{
  "tie_word_embeddings": true,
  "max_grad_norm": 1.0,
  "train_tokens": 121200000
}
Each number is 500 + 50 x the weight over its row's rms, rounded and kept within 0 to 999. Layers, rows and columns count from 0. Numbers have three digits each. The size before them is the row's rms in percent of the matrix's.

# layer 13 MLP up, 448x128, rms 0.207, rows 68-122, columns 0-127
105:450475526486555497489519514489596455438537467505628603538497511488523599530547499460427501568544488532411458510618523454476418512482513495480479570460553506419501500449527412575497482491511574579460479517524455463535523444448523547517427476472497534413510510593482400491528540474533438398496464564425489584589515538519568562461447471637529513511473415484488420422503480451455518504485
102:555458464404492513592444480498455639520476513508516541558493524434462465470477517508443477488458530540522445426444495543503447545434486505499436466503469594504516552507526468538529395454419451507481426527425483585525553517514460594512465570538351533441578404494504483458511511499488513425505547526543499441462563577569499609537420484413584454468528535539554470473508552471600541464513
103:461462554409498470526537468510606489481498500581463531505536386545476441432505440512446576522552431488501538480554481611501491442514598562424431542462503491548437536500454446476470572492444480496429479518529433491515407545558552483538500492456524398563478489496483503425413543603524497377523427496541522530490571448471470542489520427554473497441515603505495459405528449384457463519487
099:554512397635452416488613525506500467505475439426489531567450439475537568485448447411433471559471485505522500420494448500515447482447392493473473582559484535563501472503517534423561396548407440530520542389459503543484508554565544501471492494498406425588556546590514553437533532523556465490530491551500506463515512506478546492487461624453446452508511403562513552508497501468497516533504
104:475524481520555514406485471498453518448474452499523501499537417570462443520502470462474575448489523460576607420584569556481546532513544599479429527515553545495508524568574463539540515476494603446586431539519486549487465516480558497462582441478551480429471453529504408456461462484456503660489525389520486501503541578507566589479560572512524456532436570483546429408496414535524473506516
091:444522533467406444397574551444557473477534471466498566459613434512459534487596446431508436528559581553496588513404444539529487503493451561496450538488466466597436438426562456526490434461576532590482507443487531500523551543527480476573492505476365531612461424467420541411559533472543509462532453482468562579529486474503451501514503504574493492437460545503462461558488549495517540532489
101:442452449550505502482451501549570453525505477509572584560421542430516611532587425434475490493531554534501393493495432559485448492559462479493460523555471492526483411534508437525515473471462457563456479432533529455559449458474508501500588447434529390520492446501439526508554521501467515588441494525655517518508621437500498542592539528471533436537520503442442425565513394515464556563504
097:483513453542570501559598521474576435616507509541569517415558515522439533464421463585473473524408568539479499427549503551463559502486601430548480494533593445490523538619475513444485494492439505476473496580483519426533505497465584499554501536528509452509445427483454538356514423455584499475430436548481446461499476535488434525452430577470507510516451477487457441507567474494398489549560
099:490509527505428417524437485523462548391512532534494475573569483510554506587511505455489448585470473489594513600417561430552468488505458536465570519533606537439508543528495528455530435511414500492529512508589438547455487577462519564485514501534430501499535483505489419514393507566559556621535464591483377569494457472506511478486540522494584501576597523505532451406495528427445479461484
109:517469523552484530576505545481561505498552492532518416539496515421471486469564520472515538494482507424541480476508563465525541468531477514501624484441557469458456514519472544486433505525666397526447518530496548511491578449442605512442460509532415416479412471599455474578461547482472487500602530570462548539508523479440504410541454503420452571512565561549480449511425550487544514573372
100:470595487500447505552563480533485485420572525512591537473532528468529477523467413547483492630468525488493402503544441516573428437546520496573547531495494511418511492521503407478404449491522502488479458383458537499504432502548551497555523457579556506458540473488568456506505497491415506579567629459484554479480479429489412498380384475458465509549492454536484467553546586457427499559533
107:498459550527454414558503517421531512459503491490542462447526465493474420425576522557512384489577498463544500483459533486440458508507544537479503472471587418570405516410443484572492555513506433510508532545512510550417537465502420634522526507492499523493501502574448465573499458450441524467430472492426492522401584529523473405593527558475555642498511500435478481544533542515521436529378
100:550498434528399565593508530534490500526414446512550502448591529564490547450526499453528486417492538478583542483583603604531529420553462449452583503476425443497493554496525488503468438434586451480533516494533541561618337414573536461506466427572506529465432505533499524443505470548490504496505500456436527478497503506485480539525494513457448507460561397424499488573519491481534467573569
099:502460576589448583469533474503562404479460442549493502491535465532540611523472547506573502504534555507426444473550500521537518519500491433551447514457539514444507439467535497435507370565543522581508466595532543431544535448471566508465417477455558495503528483589585498386451467454398555598495442526485463467567523532580422554470533357487550524504531536544480516491475560448485509507552
097:522453485579540526508550521396570442467535396504473565531587427444459550410497502507482499502462485493543367542390456558530440433572449469469539480537496517546442497462440454579444516455531515483571500500484601492487407495544490466578567432545449486488503573565538504520498480553514477523451405560526489478539476506455436468587513435529505520414559572531505442603557495564582485457525
096:569433548506565578464529461531407513503566544452473557409430425493502457531576424441574515583497513500526562551509461506498437444457534478544499579476518529577466489478527502490547383453592531439536488514474405387632431475477461488497505502545571492443474495504410456421543428497550529445482463451484572599505536579483513443567482461506513533454386517515548504531539555530490521479512
101:536523590473425408478518487518388553522481572483539425455574508428423478568426519542480494550439526463505530504520548544437497470550429511400528494502513525481584430489609479510459489589455555488517518487472549461508533600483463624450500611448420538475476544534470519526497603517443526453437483460468535517552473447484431507501449481447422500530540495369514392500521557539499477560534
091:434490534445407595538507471432523512490487571516547497568547431471486532430546455473468445453576513505520535468516496494434432430486524397434551511538501556445489578523532514486524356583464503490424540516489634578475524508588523544541533486516449574547528532435479522570472605465484514466520585449538508394457595536506524471562420564484518484567463525502582452531509529493520438487431
097:485508443499401528495496425561488503504597529603422540412489508461458432455559431432436536502468536397484517439474538422585484427469564506449548493450522566459453561467501436542547510597525515508467467515478500456378461439485563533557607553531458493452504519552559410489486551447461559525570500524415414580492481438507503443494474483484451495480471519461485584515601494549575484494444
108:503496481505510467514477361477533507482506437492508491439508498477483580481497485406513548506410626487550438523449507451552465511548534521450570458511428445593487458450628489414524504473573500615478397581486483503477439546445496444529458605501508520482480497526519449566472518407526443562456500508488479432491540552441513530449487503565459565440570521437442477572513447554498404583419
101:447562501495441517476508433489448522496488566529418501568507488406539531565557597388496487499479459482513460440519451522465448505486566520501495461440554396532616485525535400493482486479509522543485487406486556538540584433514435391516535521559506626431472466527476530440470481419563489516449506480470481549571507410454476614501539422410537539514513460498526512504582505479573623515528
104:492473495537543467534581456475521529455543540479486346494477595543534448411525488453533562553470570600460590406533490403511466434418446477510461485516565525492396480529563503371563474439553505492508529538431465551492515538474521528607573508571401611517455422531478522511566510444542501441526464508490503497479550536517524533554393477431488414535528521478512471508471468512501443475467
082:519480566452538513527531453455521507499583503480427453544593511626465504454575548517473446486456503464472508509504598463440362518466404532513531504518464427489463516493523415485555479516461511566506574459500530481509604402586506445601556503452500495557473538474433476545445534542471636473477440514496415505404578514537518558463453457431509492501571482414526474452478545490537391463476
099:534545495628482455563516481504465537455435517439460499492493521413512526464489427435478504477487488496529497473481480476497535409516524534558466476464501393605433486449551505493533565512527540411482511573608466491513410534474610553346460443470544526519574473607451399453401562485507588502559564535445433560462519504551509497614498523519484541492484490498428481497546476553560544480470
099:532482483451519486456566505447576529530489440475401457531446530651518489503465494473471484450559508434569525571545487487454542462496451514560444561515539447513455522373580540477528460519498480552458559536510512533504456517517526506488521578414454550492465583543444488506478424566581581513518478492487454448642618476566450476549542449537515491441483530395541415549548524533556575595479
107:512528417448524530496520451529465570485502576581463517555485457459541484532481537403451525482499484520588569442498492595470442387473563467532458471507494557512558518612469496556535551413573527496504536528532532454544501466554535433405526554610500549466527381558487429589532494562580552456469466410509541459488486497498550547584412511534534440455418489531445504431494574557506523440447
098:469563442535422486540560631443464544516567509508483511458539400558593560568453539509463434506481427526512472489487477543450500508482476481504542460506457449561516499413498566440501599572541390448399471491524401533514458411535487460568587503545467569483540515519468582479480504463522498548509460583382545581521489489391506456489527524499483558461533395432464564519529510484569490540461
096:548558539407557522538419463501536506483627439472500480467507421404481457547560550436558530538505452524537427604473574516612482445525487548508454415535536561556491523501537422486562514435494527593573411435472473504543439490539562492520508460436452522543395474526496539491458475521549456580592510590523512536540459591467477500492542483464468488476565397488455427509494460567472507544561
115:496590577386529560517520457498532447543493443534467469437522476509503563412501586485405624506461549539504455572594459512479485544349540483487397501578501542472513440574493525449474396418438517423513519503479480547467537503531496479462509563505445498478440499534573485437480634453521526469418451521478428495529430476547529452499491511454561468515508517387486434498517521504491550468567
101:477494521456445587583461459577530536520423535574501495505529489440554559465424448505462463531472432521471525482575397489526579512514448477482498549515529576488491426517453469496511501568543426472523318574391534500495477460488520525480497502495554539514505541592544586431561444562442410441602431455474575451512532468540549463465421525492530494552498395484572506519468550521437532486446
094:434567515521508438515484457420575487470505500595429593432506481485478538502425519444513459508483501548485579504394450431531402457493513504502410491545516569623419521433552477475508511469473613576488436430501425590459467502443486524484453513519457507496540487533518488604437457505471503512429445504481473471470556541517445543513479546588601581487486593492584596571542565519529501484548
103:473466579624536513486468514522542449523522418634493458494453486517557616537517485521440428517441489500426620519504419493494446482459466528476482527511562518480432524534465472458541459470537487477497442567472611506538476587458486587546499446537481440460490531463507512459469478495440557547417423431491482495510514446573441637580477570522451446475531569477505476500574506521611575467430
092:465552398493481508517557491535474536438539608463440436582535411515512500538536508522539468481454450422488514490438465431526548466516503566527513497500535443436499495391568513372498468464567492531511416566576465405423462538465536531482564514449522533529493541446487434511433492474557532494451425552418459456585491503530560518543538457395569553636516548475406527470454458531504586503515
086:517586448471447510549499516562463434540432484486489480587434401599510487462589609484478562429399421537523494508462482520491530430435519512593428584492577542502468486523491511474530486520497536588556478439444536513558496470473551463520577516533515495540539489628478474492546539513464427604490508376540593551499506477497487498493494446406464534461401494437588467514462498534473419464470
097:505452422547534477622529423521512455556511629526524538551484545503418529427481456505477438525455413478479508520524601542539534532503514534480518519474430448575456447444648563472564469481492479511456525396474515433578438565510587418482455508492471521433472571454497447514552521441444557559505517662436485504493459524478436453438561426522499484478540482530462454564506518498516500448531
102:539562521581526487464524575520492481537460442551521455512480536541581493526492604528435569503417497536464495426467454537453430520542449592506439507496517528548420457514450534517460500525478477493412480609473497448514486625518532405505443468540407448492468459575437448480441476476557530592611553424510459393529485540531471518488514547406541535556586522412482504524456576519553480580550
102:525415471505502500490431492410401615515465477556511502447494460421486490501484488521496502484424485513441528451521551513569546603528513526525488544536556538620473509550474494522511472541431539479465386512498540568436550502461498456436443536477576430558556578534512473524466439546596630593534395493543535503457563419494484471455510414473466573511486466438438448510509544590466428549553
097:532539590537576478457458539621520441576542499437540533473461533500489453461476518567469442481488565531465455449573458493504558594446509546473505516476490486534422484522537430430443418559449490641513546587430521479603525567462477475455485451560463396518497471486566477576516552479479486447522524544483494459508549492500447586606557503593484532455583490535496491418550585514437555454447
102:449497413511466518454493542524505524558526425498568565501428479405479532464570471525468612488454570485409477477526559568416458441465511504614455461517561513552537435508517464434583470481505459467589560428452511515519538461460474493565494575556482529425541483594508594414490479457536607461470532608517536538497494466464586499458507532441463492458545587483519557445494487426422408481472
099:413478447514519532490564502494579394518546588455518529488517487470431482454469577491503457506515520507428402440475500467455569467546419410561442483505519437479446499570546468573445474556518488527541444517583438486492585406472560533524518371549569433474431496525599513479577559459588574493374484444524486511526540599453455444542478561502508465521518493463495526485564514511412523527449
093:456489540554491541492550546461534435512447565621614535532505553440451542515478432554440585499457611592473513442562471548469505497558469515467512529578460479433439521501572518471573430511508565453444511492510435505502498484464563527467479550441616485555550423514524401463444523444441385503493417465599424477495508455467426508546482463541532500557481425521423455557446466497442464474489
103:503578475488500556520420545569475479499582528459427622435536535447558424508528562479421410482433547389487520542530462609488492522573497509519481497519475456535473497582522497414421449615552441425477510422562511446583537510496500546471500469525458517536540458542503504539571560515498556447513438501582477418587440457508550449458426561588498422578505497512578501543469556500503502534484
093:488481415429559523464503489497517510441540492548477468561467557487580497406461576538512469449392450369579514506525493492526534508469541498455482569505473415583585547568552489619609502463493548537485547467464484479461473455406481426503526474513498543590485508492518391543494515508550427423412531470475553536481490562412521537579485535519485505529490510491546475444441573391525600499559
099:567577476484441553497536548500550520488550471518464429454438429494574493550467496476512441522394428542475535440551555515529525528540513469466413456464454456420491533526419439549487477496553520592461570471528426536480506501505487412462429416580494538530510554557420402505497402547632435404505558561415522571499585482454512554536481574540477445553483516454440496527452543500538526553556
115:496458472506515499503520502413434531470475529505482537464542473553543472399503555540507505501438560483546600527458477517476518483509417453509474535415478484477451538578499393393445542549441460479541508498582502529564547486474469552535490458494534479500514459534388561431458466594373482539522466598480423553632590549485569481484510393541434495595468467527537559469532442530520493547396
097:567539470533423563557452522448532561590556589472459473608491442504496575555521418506513522474542567478504457407532522518497468500576503535530406464473541500463460600542470540481361526463596504523537538454505527404454512546423481558532540533537488514466528475516457480506476511535516470390421442431473575494520420428482577590447433497511535453534588451537482484514507516568469451579560
101:511517558370496546450478490502433481600404472373551437489470577525487565440571548487594518503437461451542410480496441503456541511518451501535597556520484503458539531529570586454524512559473434474484561433520520461534404525464450467412479502471533459501542504526506503420566516504509483484446540554547491535491458463489525488519467531547535505412491368406634542507550565528437529454528
100:523498493492464485585467450472534415426537621559485548506477531489459476562423482487442478448513506553467538533500489525506613419407510545520441488518516511536504593671577527474579497492545464488457459463572511522541446465578504521467489494461382447468475489485583385497518548475490529581496518584542536486562462577496485507408427527525527518518473452453446452436537485405431578496461
091:467519575568498471563429442527514483486560438568494465540392544501518519446559503463523612562495531420509516515454519507560411435456442565538539523394431465592513403435628511499533505476561548481454477455538538435424517521453448533492533529442497529476543460466583578484508440516482498556533555455577520577448575554451476585465427556488564483552448529501433445582508520513520433493518
091:449558565566496487546526535430555458398511518476486526484500443535555552551388536481456580389544521517403420481459496560602521504472547465444393544529535496453525570451482503454528482660499419515461473430522521480449432470492540549499540524465502513473527477367492511532445469515558438486511508554416601483465624406439520508529526542482450548475534477495515447521487492509516446506446
103:404513428573465519527557491470498479448520537400510488438489493449517550502451603488404605487427496558463558406526517485473500530479486480444457440414472535415517480389411540527539354567475448463532440492453504509465505542471565467465401467488478459480622504536610560520541458488557492511503521503447530427523603520522465480546533532509521541489479547483486491535470394537463418513552
102:471514534402568582498487420457558397561523434548597467534542489527507499452572432541505479562457527559498533481521546499480460498388470453482547507542496513559509518506641412457507474505484445487505406576350487537465485538465479477586472522529482543608547474530483473442514628431498481415489530480497530518452547419465424489452569520396493498525533531486469495463484549520524483419451
101:519479621564497462498474497579412489576595528446531527509453375542543437491435408494563517503428478498438487574468460585445481532519489524507535420556485498525524574555604548431562474532457459523537463504491422540500500517453504479575526508462429473460478534565642460513548531546406560512478515471503608517420539468465473497591505526539534524393549450442541508468493514478500513422543
097:424588391486504622556568460501552464548483532528516518538530511577502434466493579468495519471507494573498532417550511504497464481459435454459520464474551513463530415570557515565467441580455489438529471550510587493613603459493439470520482563482521532451506366641488584478528486516539434497608549508563475512494495526452433438504535501468516521389522570490499526480521597522493540492501
089:520590410519516473527477482517465499517609457516502554480531457564527562556486512507588496573485476439459515533483547503427473444612468492432477523512501479541585495589532508435500437379423413462540505538607529518468520521524477589441499434441538542379459499509468455550461450504539549535425529424496463480499452454465486542574503487472475443420570608494465474582564577516452558433457
# layer 13 MLP down (transposed), 448x128, rms 0.226, rows 68-121, columns 0-127
111:557465510526482488453649542507472526502521506523555460479484574488467522486472447501518495516445543544523473523515527592507453615500461522526459611530568547471448510375399426504471549537425546473500413477553562487484494455588545565577564593504536441511481561478566452446465441513489491486509584434482473564465423480503496376513513535540519498444527525555434513470531619467403462483424
098:520507512480487582496480450603484462479460505458511454526522469545433569536478481482429400489513410518468578402531585489534492572402396501533528425525481582489584486517542498541595487567470519536439549461594513480496400444523510532501577457456514474490520516498485541467503496553468375570586501483487609491431505471456478503505515494487562439527405535469585493550619415540494454450473
104:566492467464574452506457467604512501538430513448572433476449404535571474488506456534523569507567536442567507496432568502532529476481572465466484539446584477464518522483577529481542427548598509387473483440566492409515488539482462525530545408466508433401538491495581450446502522499463439464560533440554521537602496487500409510388439559519527479448416550517530494472475439490537441595447
109:500490559456460477547427484552548504438525459459483520520455486548568536484621394472515418417459479505563541540484498597589503607410581504505476581568462558481604529526565552434562478461526569516483496473406499556483544528481410509554476455452535529559480436493426541504472480440437514526525539435475408489561441467470426491468500418556425478461566484585476462446478534544560473528527
103:555521514482440459581495451544472590506559577533601458465533445550555492579471551506514491478487502592499464480359543507467591549509457477530538515461566397486474495565496435518612577541532512496539486434528470448426467482474493506492499477563481507503541494453518454432532464542371585470501598511510543445506436461368471540513415530570537520492498522580514479548501416412528447449542
102:484523556460439539449509433429452501559521533540489467410455462479499476550465457533445502495555473592535530532489500479510497460460496540459442574526550482523495463484396454479562551428447473575572440478528584458428498570517419458530495419550506511488572603509523583533518468404431508498520532529489495506487501389545511455536558559544502470560535614398388536529485367559464489509401
102:482438549487513458534495545463501406498427450490522482559585457529506437567552521373548439432513553509463490526471480486538478461527476527557440496535514550436426533481526605551518503507505458402566475445420380519444517389461547515596551479402444600461493561471642538460586513514515467472482476439457406484516525572498519512483467512517436537458463456494441515456518532528483535600522
099:496589472478486454594504598435402477479510514398533443486447503520453530438548483491531470516478453478452440495483436497493509509407457409585535366561492535501443550518468568482444417541485494402486512552539519508395498458553464535507552561443483528536394484498458495501462533553536453456476457465505575454564465507584524517486550530507568606471467503397557470498623541508593476504467
101:600518524474535538547481502465493475424518499436468520564432565497414487475526469479523519511531508494487528532515359464631458525400537410434487537548455616482542531427475572484393472478398574465489583490495507335567495514540473521570498506492460484470526495546478452529511522512521471480430507504570546433493504479488572570496481481478407526441475424492618526531499546539492518585533
106:516511467561472498495552425485409564488461442532556515415476447513436450510513582570506423443549527517633489454489522594504568519529470529512458591483501482505505481518464447600458511617510515566592457547519560475625492407528414493446479507456475514606475566494485581460558549505426498446544559550559451471450501569513553469553551577444479450533548541544547473477475486483463482545421
101:538427406465475616489426480493557540535565420518498511430620530513482459494564531504491468502441428523473518517489524509496397502531469504456536492611522506476498536476604583535553585503429599533517530507557450529500547461538508484515357614516519461486395478546536491464601513452511497466489442500583539571455529465465540475525558446511433489468512531502437533518406508559521386470509
085:520563490450589510441529565518503548540518557567418520548495447497548483537468623426548563552535523456497577451534562526544580456569410530559542496442463516525582525629506555505476557460522575560521584510460458483592528479508588429534555509579437546583461488518523448477503527625561538510505486505494430489533530483474588553459561584533497471483554511541502590544454503474525534492572
096:587511415469579507511515581380521474526538559441473572555500634458431547546507441503474446508533512481498540501491487494478393577447461429443420517548515605523645524485515511521526508572455470441525550562530488488444584453505540521536415496518475484494515479504469525536564519527535478456478438559527560497439499499405473506518585431578494541549596452547583485463533472471496440466595
100:544617480593508474615553451438484577453539584451557562481493520380531524435429512492504422477498500528464512497464502567435389561505505463465546478414461478576519518567454436497546502510543470488441516449540462449565450526539487513450422516457547494425477518531447558486492408526512494420471609558479578483455461464452526434525548440556538465502425406491549423425510503563561519513488
092:566472513527464550502461536581481530577540477551549445526482552555513417545504501479468538556553441600465526459429438374503543509497440493579503617486469454443440482493503499473565493615592488515452500546511521520511440448408471464468466567501453486549496454484353450573487441510441448526602388487527513464463554501529512458420382539513515469514507509550485574497424524443541522463522
103:544524542521518611481517461596452487546462420483482461502536475526515436492499544436528494384472530457527511410565481487488517514581481474377537447505436504499452481458553460474518579545509522543634457468568499487522563552554418498387431516489550457452542459478426455511561494533506473551474508504595475388436425541522487483507487432565389529454521484574522544494562601523451551557452
090:521528484543474418442550459442540487542530527528541476539549434544533471470498565474484495452509438552531457515528398449560633531477487508527421534509546560583497534481526573460568529596571453514452498506515515498539549449499454397530454401575498515441557540525459476456593449584497529440450592473510399451469416543574517503572522453563471506460501496583449543565538497436530615527431
081:486498520535529581594624420481520473539456520488430434472584477399447540488449540462533577500533535458501426497630539541451480543570470435515551437559474491460532533582477426604501542499518509462509480495504524514600498559593532509538535442423490537503458545419558614461484482469491505458551478471502554474458403572477488552544568474524472542469488547570482453540452496409551476590544
095:481461452560564500505532440509489465402506451419530525555421462596449553488494450582419386515491501520625537499470453420503463590565486595480450563424578474502511524530490509496440495509482597477536492530471513513485529438551463507474461617414489529474447544471423543483504484610502465457430431533502546457522460599535525522542497557447533511453500502465486397535440451464521502617531
110:528468507539378432474503542576528545466458430448470383514480509546571513559433529522500532483389458451498405547475504472401519505548432469501547454393465507505477591479551502531548550540539531440545460434498501584492552454444465450457458566475594542495514532502466557480473479455534497422559476466528499428462435472443426457492532538579597584550512596494602441525549458481534469474445
111:531508529462524476535591566402528394509470562591545609530427486464503494554568519515477544543569504483520468506567450426581561523543476534451405525564600463494447505555411459529575447489514493528553634486492528446464479406530464479491544646487430451483468478495481489532497463505433492503498457565499521505509519496444406542461497445495433514452492414455561595530423529514515515463561
108:471465589622469472375527532508469558565538448497525468539605508593524536481481469499429466536436583480475532507414450461466510594557534451487499552403480564564540520627461533592499471440396584443517466482494558510461500471461564489553499508385549509493534470540438461506564493509590493478503418450402496544488498427504567468449527521438443515461504528466429515483490529470500519440524
081:520542582523480569513470522483470436517468500489549586474376508440539566529556512433497483549462513517575524440485477583552591393459458416483526499442462416489619518499501564542517595481553418536467510436515497416486451535488435510570452517502489479326470449445521498514479549474542473418478469491452460500473391418398470466508488495480498530532512518518492456575571514432461511574495
104:448473504481522607579475425489555438441513518484510450509462472526518582537403525495508522444474467495474511428558427469481596423570449556541531522494522477500592562385410471461553491594498438497513608472551513508395441541493465506536541490498404496493516478508456563606489445480531480474567555533478496397523560489465582491506433520515483593535367500553511512493459448476526505598467
103:405425494452421514477527494414487434506479473510503559459540528445539472457500501514501500397496430523457454526538564535491471541457477587500498569355509475563564551449495540533492460487576485569407551583490422508417574558501440446529535597487559435557467531428421610471445469510537413548569517512466526464524467496480479519471425399449442496443510468510510461465499558568541569575513
105:423551550503493458609428567471379448484513444422533518481451491513482505542546542581515591520465570415513546416542430500471501580481455548570515542515489521549512510421456534445538517503531586557478562517465498468477572579397478541462474439468457470593554602423415544531584497429442540483512506530516486490472495510399456518555543577534405516524451557563491523522557462541493552507466
089:585471578426600482522531444499547454509467466580551494513425510484485564497444457471531451493587586542508517447559533408591512546468451577536521503454476565468535389555551511531426426440552588534527560525571549427475577429472480598451451432454467422557491486506523500457550417573475451520473583475548449437536531572506502566489504572564480476496468508567530447439498456534548520481498
100:507495506575557493430439423529576534459432394486451514566411491457601465507531601492452477575451509548502579422526550403535600538444524476469428421512472362443505467462481521430501524547547510481552545556519488418475412501388502508527461517456486449469468602444539476483487521502491546489523502477510527508555491526461463488448465492521461455483394625449571469543493540452557499504527
103:593377481548520534430487531494455496597484549516424522513509491424508512524417398505459483422524462537568437478498538546472537477534519507485433503509558506531508586561578544491579572551472474496506543477548535458459592474470470534466531424500570449551479542466489425536576462469528412473604471505534599539548513387501526575507518467468502545563587558492560446625421469499468452458460
102:462444541455530551514577561435540485565550642572504523558465566454489467549533530589432513561510577528384430562477422471522501517484480547491479482481525555612508465490470489589471571523507519503508554549412512518405542492542427508494510578436529496561577471511555480487524482591537414519512464484478466581526513437434472523430561434480571536433474521479447426528523515393521530478415
098:525498397493539541491535435514463448537477552485456456571564531510558592466560546530534480437572481520462534424502511414579522350513417541448479551504533565564549498569438508471393447452505486453492501503470424431504528478396544444538507539438437470534524422455529511461546449549459648498503501423576436496532452570511451453506528483517446513412459501549439519530569469545513526537544
102:541497523535521538423553463593499466414583463521360510430436506535461451535492426515497567443493582529475557554445469413486471466476508480491540522429583498567426457444526597550423515543538504503438467491537583538482550578494430524529488446482500494560503510520625545433492604433471437532464440479434525502576517534536500486486559537470576483500487484535449563505456511543412605561444
105:468429501529497482523486512452497510464503445470501500552521460527443534562530487463488569515445482531519529592496499552443417513381465640496441501481372441649473553564536508477447511542500487543513556530536539507491574534549398539431429463519522545492492489483557576507593511406478510447442461494401562589483644465453478452522569511530470510538609540519481498478468564476459477477520
088:519486598581427537464571575557507519493564467578474563422514483541504544502469527500486486524433504496593592416519506559459550499481612547593541408468518400528515516460466532505533484525522531423455399513433393516491555509520531438501596512530478427605488557466559554456488440454433510505434501505457461521531471505480519464484457519449564358441488584513469475529457415503538543522472
097:559486492494472472548490455476546555585492434462464526447471504415528508536433540460514463491506545550606574429498471549579518556554409576539595507529476625418464490513429545474504447399545534495565580685496525576505508507504541502485406530489591509482452425485503448533532439438506519500514500463470472484498516454519557536422485518472471515602489413504462489408445561531483508488556
104:479401516495514491561488445471461416519567460575522589526532501437483547548541549536501511550542528509509511531482473478491439550529521551480441496510518480599570556560405423633557507483573467476565551549440490561472488467376464494466640380479602478509462466458422506553547523496434483501476509529446482483462496536437554481523488396470525524485439470511432526534438434539455488609549
092:521545574561492453515529528506528453498453505588452531570502453503570489555562532549507472477473553551529419529591476550460471486535484556529533428456459523539411526494547548527529493444536492533395444492404492482504447572467510471547460587554484565532486485531448480517483511410554539550428445532378436468441314495521524379460507459484505545567505424461406468488555504497454481465579
090:537495523502452580482512580514549515508574485532499499572492544498484498486469502504444497586477582488415404446454557411480433470477555438527486548493497488490484445473474428555419664486532513410442462526473482557331530519486507489624484483438562469491541605537561521455464447484544536454531500465588580472474526475480444534458483556557456546441458454461554508500567593463497478542539
091:501545488573516503476578542569488528521418505585486571564503492565434532484405481486517520508464531549595617463561513547528439560500479508513413499386591550526563512545433593468506506417439510506382479505525520385550449507443522425479501576493460453547593585454455480486535488478519539497427407495498434383502484480559500533486520562498477516532487481438520482495540564519453517533595
082:526513505440476510569484445582429496463486468541551493559467457474563503553490433456521617578418492501563432517537517564567511454546501351522518513492532499509557607430485511506526534518484521561485410379504569408405475569502435498613530514524481512494530467484482489494502482479481520563638530536523442539591462429470525436440431504493512581507598536480502515493569436478560471511480
100:514549497547512463450473353445587563551488416442487476503471522439479503592508578502524504576582511427488530554380555557529550505494551398561496472575510399393451527410470507508426479466503469518575487557516516515535503519560560502595444537494545476567463463460502462451506537510462545556534557528546481470394404556523567493466546473508475518506515475488615514449509482449585494529541
097:504509502500619420385470509554448474470455585502485504606536491476406468582458515504462466412410457522460520573530433492491479425508466538547524418482491481481502560458533544485454491411415525450559478564564495370469558520476572489519557614503446445512441472550511468461497530503452537474502449524579510485436557453520509478458475399569500589499463536596532472548441438507553514554450
097:598419477533449488493437435478449460534527445606448508467461471500539505418505464504487593469551520550433488458450513488513564420507475545427517552444497497467481583499383428488418534523554495602408523492479503481483503545474579421515490497545574490445389495567476587558490513546494494499485438424555415484475479489511512534408486510566460550472427437539441540515601557619474461548488
105:550450494492527443473575448481469435532490537551514569503551592529516562480465449414516494486546555472482576504447489530499603526486447545590539467547595408510587487617523429418573529507591440485499449456457503542441604539407606451548535472490514548491518596451523515526395506483596453506445540490438584449452501522453501427510543448485521499549526457485511480523483434492557490522429
101:464539525567429416422567460508345395452488532518570513484484457547483536465482460469612537509531560567507452552444541515520492521498460515565519521490530409386582516511458511500447425605509491426457448430494508449594542543504432451491491516521577465547411442438525491499510439473449491527512485511460412438469536447465508534502470535390468420526515428547441589551508516439508530479521
102:494411468545508490420569442545489555499476572587480559492519471497429454512515533458412602556510558493508555478509473516429450579465561522488471505475536474501533461498497525526504429386472500492406484504491476419611544486431428505487476529458501479550492511416530480560436566522465517606408466561407494494507449541438490537551566453502436617597501499569572411523443481519398538514465
089:543498451602429509494613488526513483466575473537443494493493373471502463525434427548511576490550536526504465469473505492455469595478569448465505592425591486551481406542370495445556494589483545570463472493452548534529547587450502479507599503566463479463443543429434502531506474560453443430558470522507484488446385541476447505492461437471435528519522468521477548604431483484490518569477
102:595523509516583493544525529484533525483499438487441539494595496492489420447446498506420536483508376426400535507570466474516469505442557480528467528410379509485559529509414473519482416479517494496383471430542484440545591532617497507446491533496527578539534537490562454448514442547525434531461432545541617572481514546525496498502482473515466526436557516563553542591432512541601502559507
099:508557477523617536514516652517497477438493444522417482454503547450435474486464457570437550607468518510492490448509410452469511532475481430596569453449536429439542513514480463418439550571500401513484465581488470473478461486471519476487500556418592542401525568568549456446484490497410498443488464487473400515489516608612522534532502524511513495445542464470535545509481605462547507463481
095:525539529449329480495448482505438476542570407452551509434550528522550515567633527442515495487462545463503501489482462532502576493502534445542495392449556455515481504549476521459525488488517543539565571515539473540477519402506429447510446532456505487511408460518411505477517470460519504493451547454505497533450473458482504397387484371506528401455615571514495538472526431438567445440446
109:572456575551458466537547517561481450488487490458522478441512465484541526526509485460518557451485458425495437491549512533550512537485514553472460484512469516473422519475480531463464528475530428638510506528415515489618461416479528576503479438445526444425413466482537489388578413533575576454508580428410415593505440547511517539510492539484463502566584502611525546531566496541546570613471
099:497542532595634520459537487514552483459450516440481449526561460397499470448452467506515439481581440434427563567481479408516452510473440494460515421517524538555575417578519509454470487486523470514529554536381493495529529497446565529381413528469476479436415498479573520493536487556548406466497439491511502498512539479435512440538540592472584430407470482541422407549515462556509545492532
092:426508517458490466509531502372583550456478445540550480504561459465471583555611507579494558539540465479519468509598422517464581592511466477459400569543553446536548543483454433481569457542518529513489470498518429429526514431508479532494516548536527522502518501482514634411535442592522553598459601479467544543519527623493507432441517534493481522479476531422542579481528554435516510509447
104:475522497476546530522441537479445534547468497433462436497426596518480493431596571548443470577428549518454493549413495471521510486547604480442483577507481486436471455484548493418501501449623510621454569553547512530511509490481515579521533494575532449499561457568498464457473480460424498480463428529488531520574408531578511601483515479577410468443542444512568599510489446545572558510576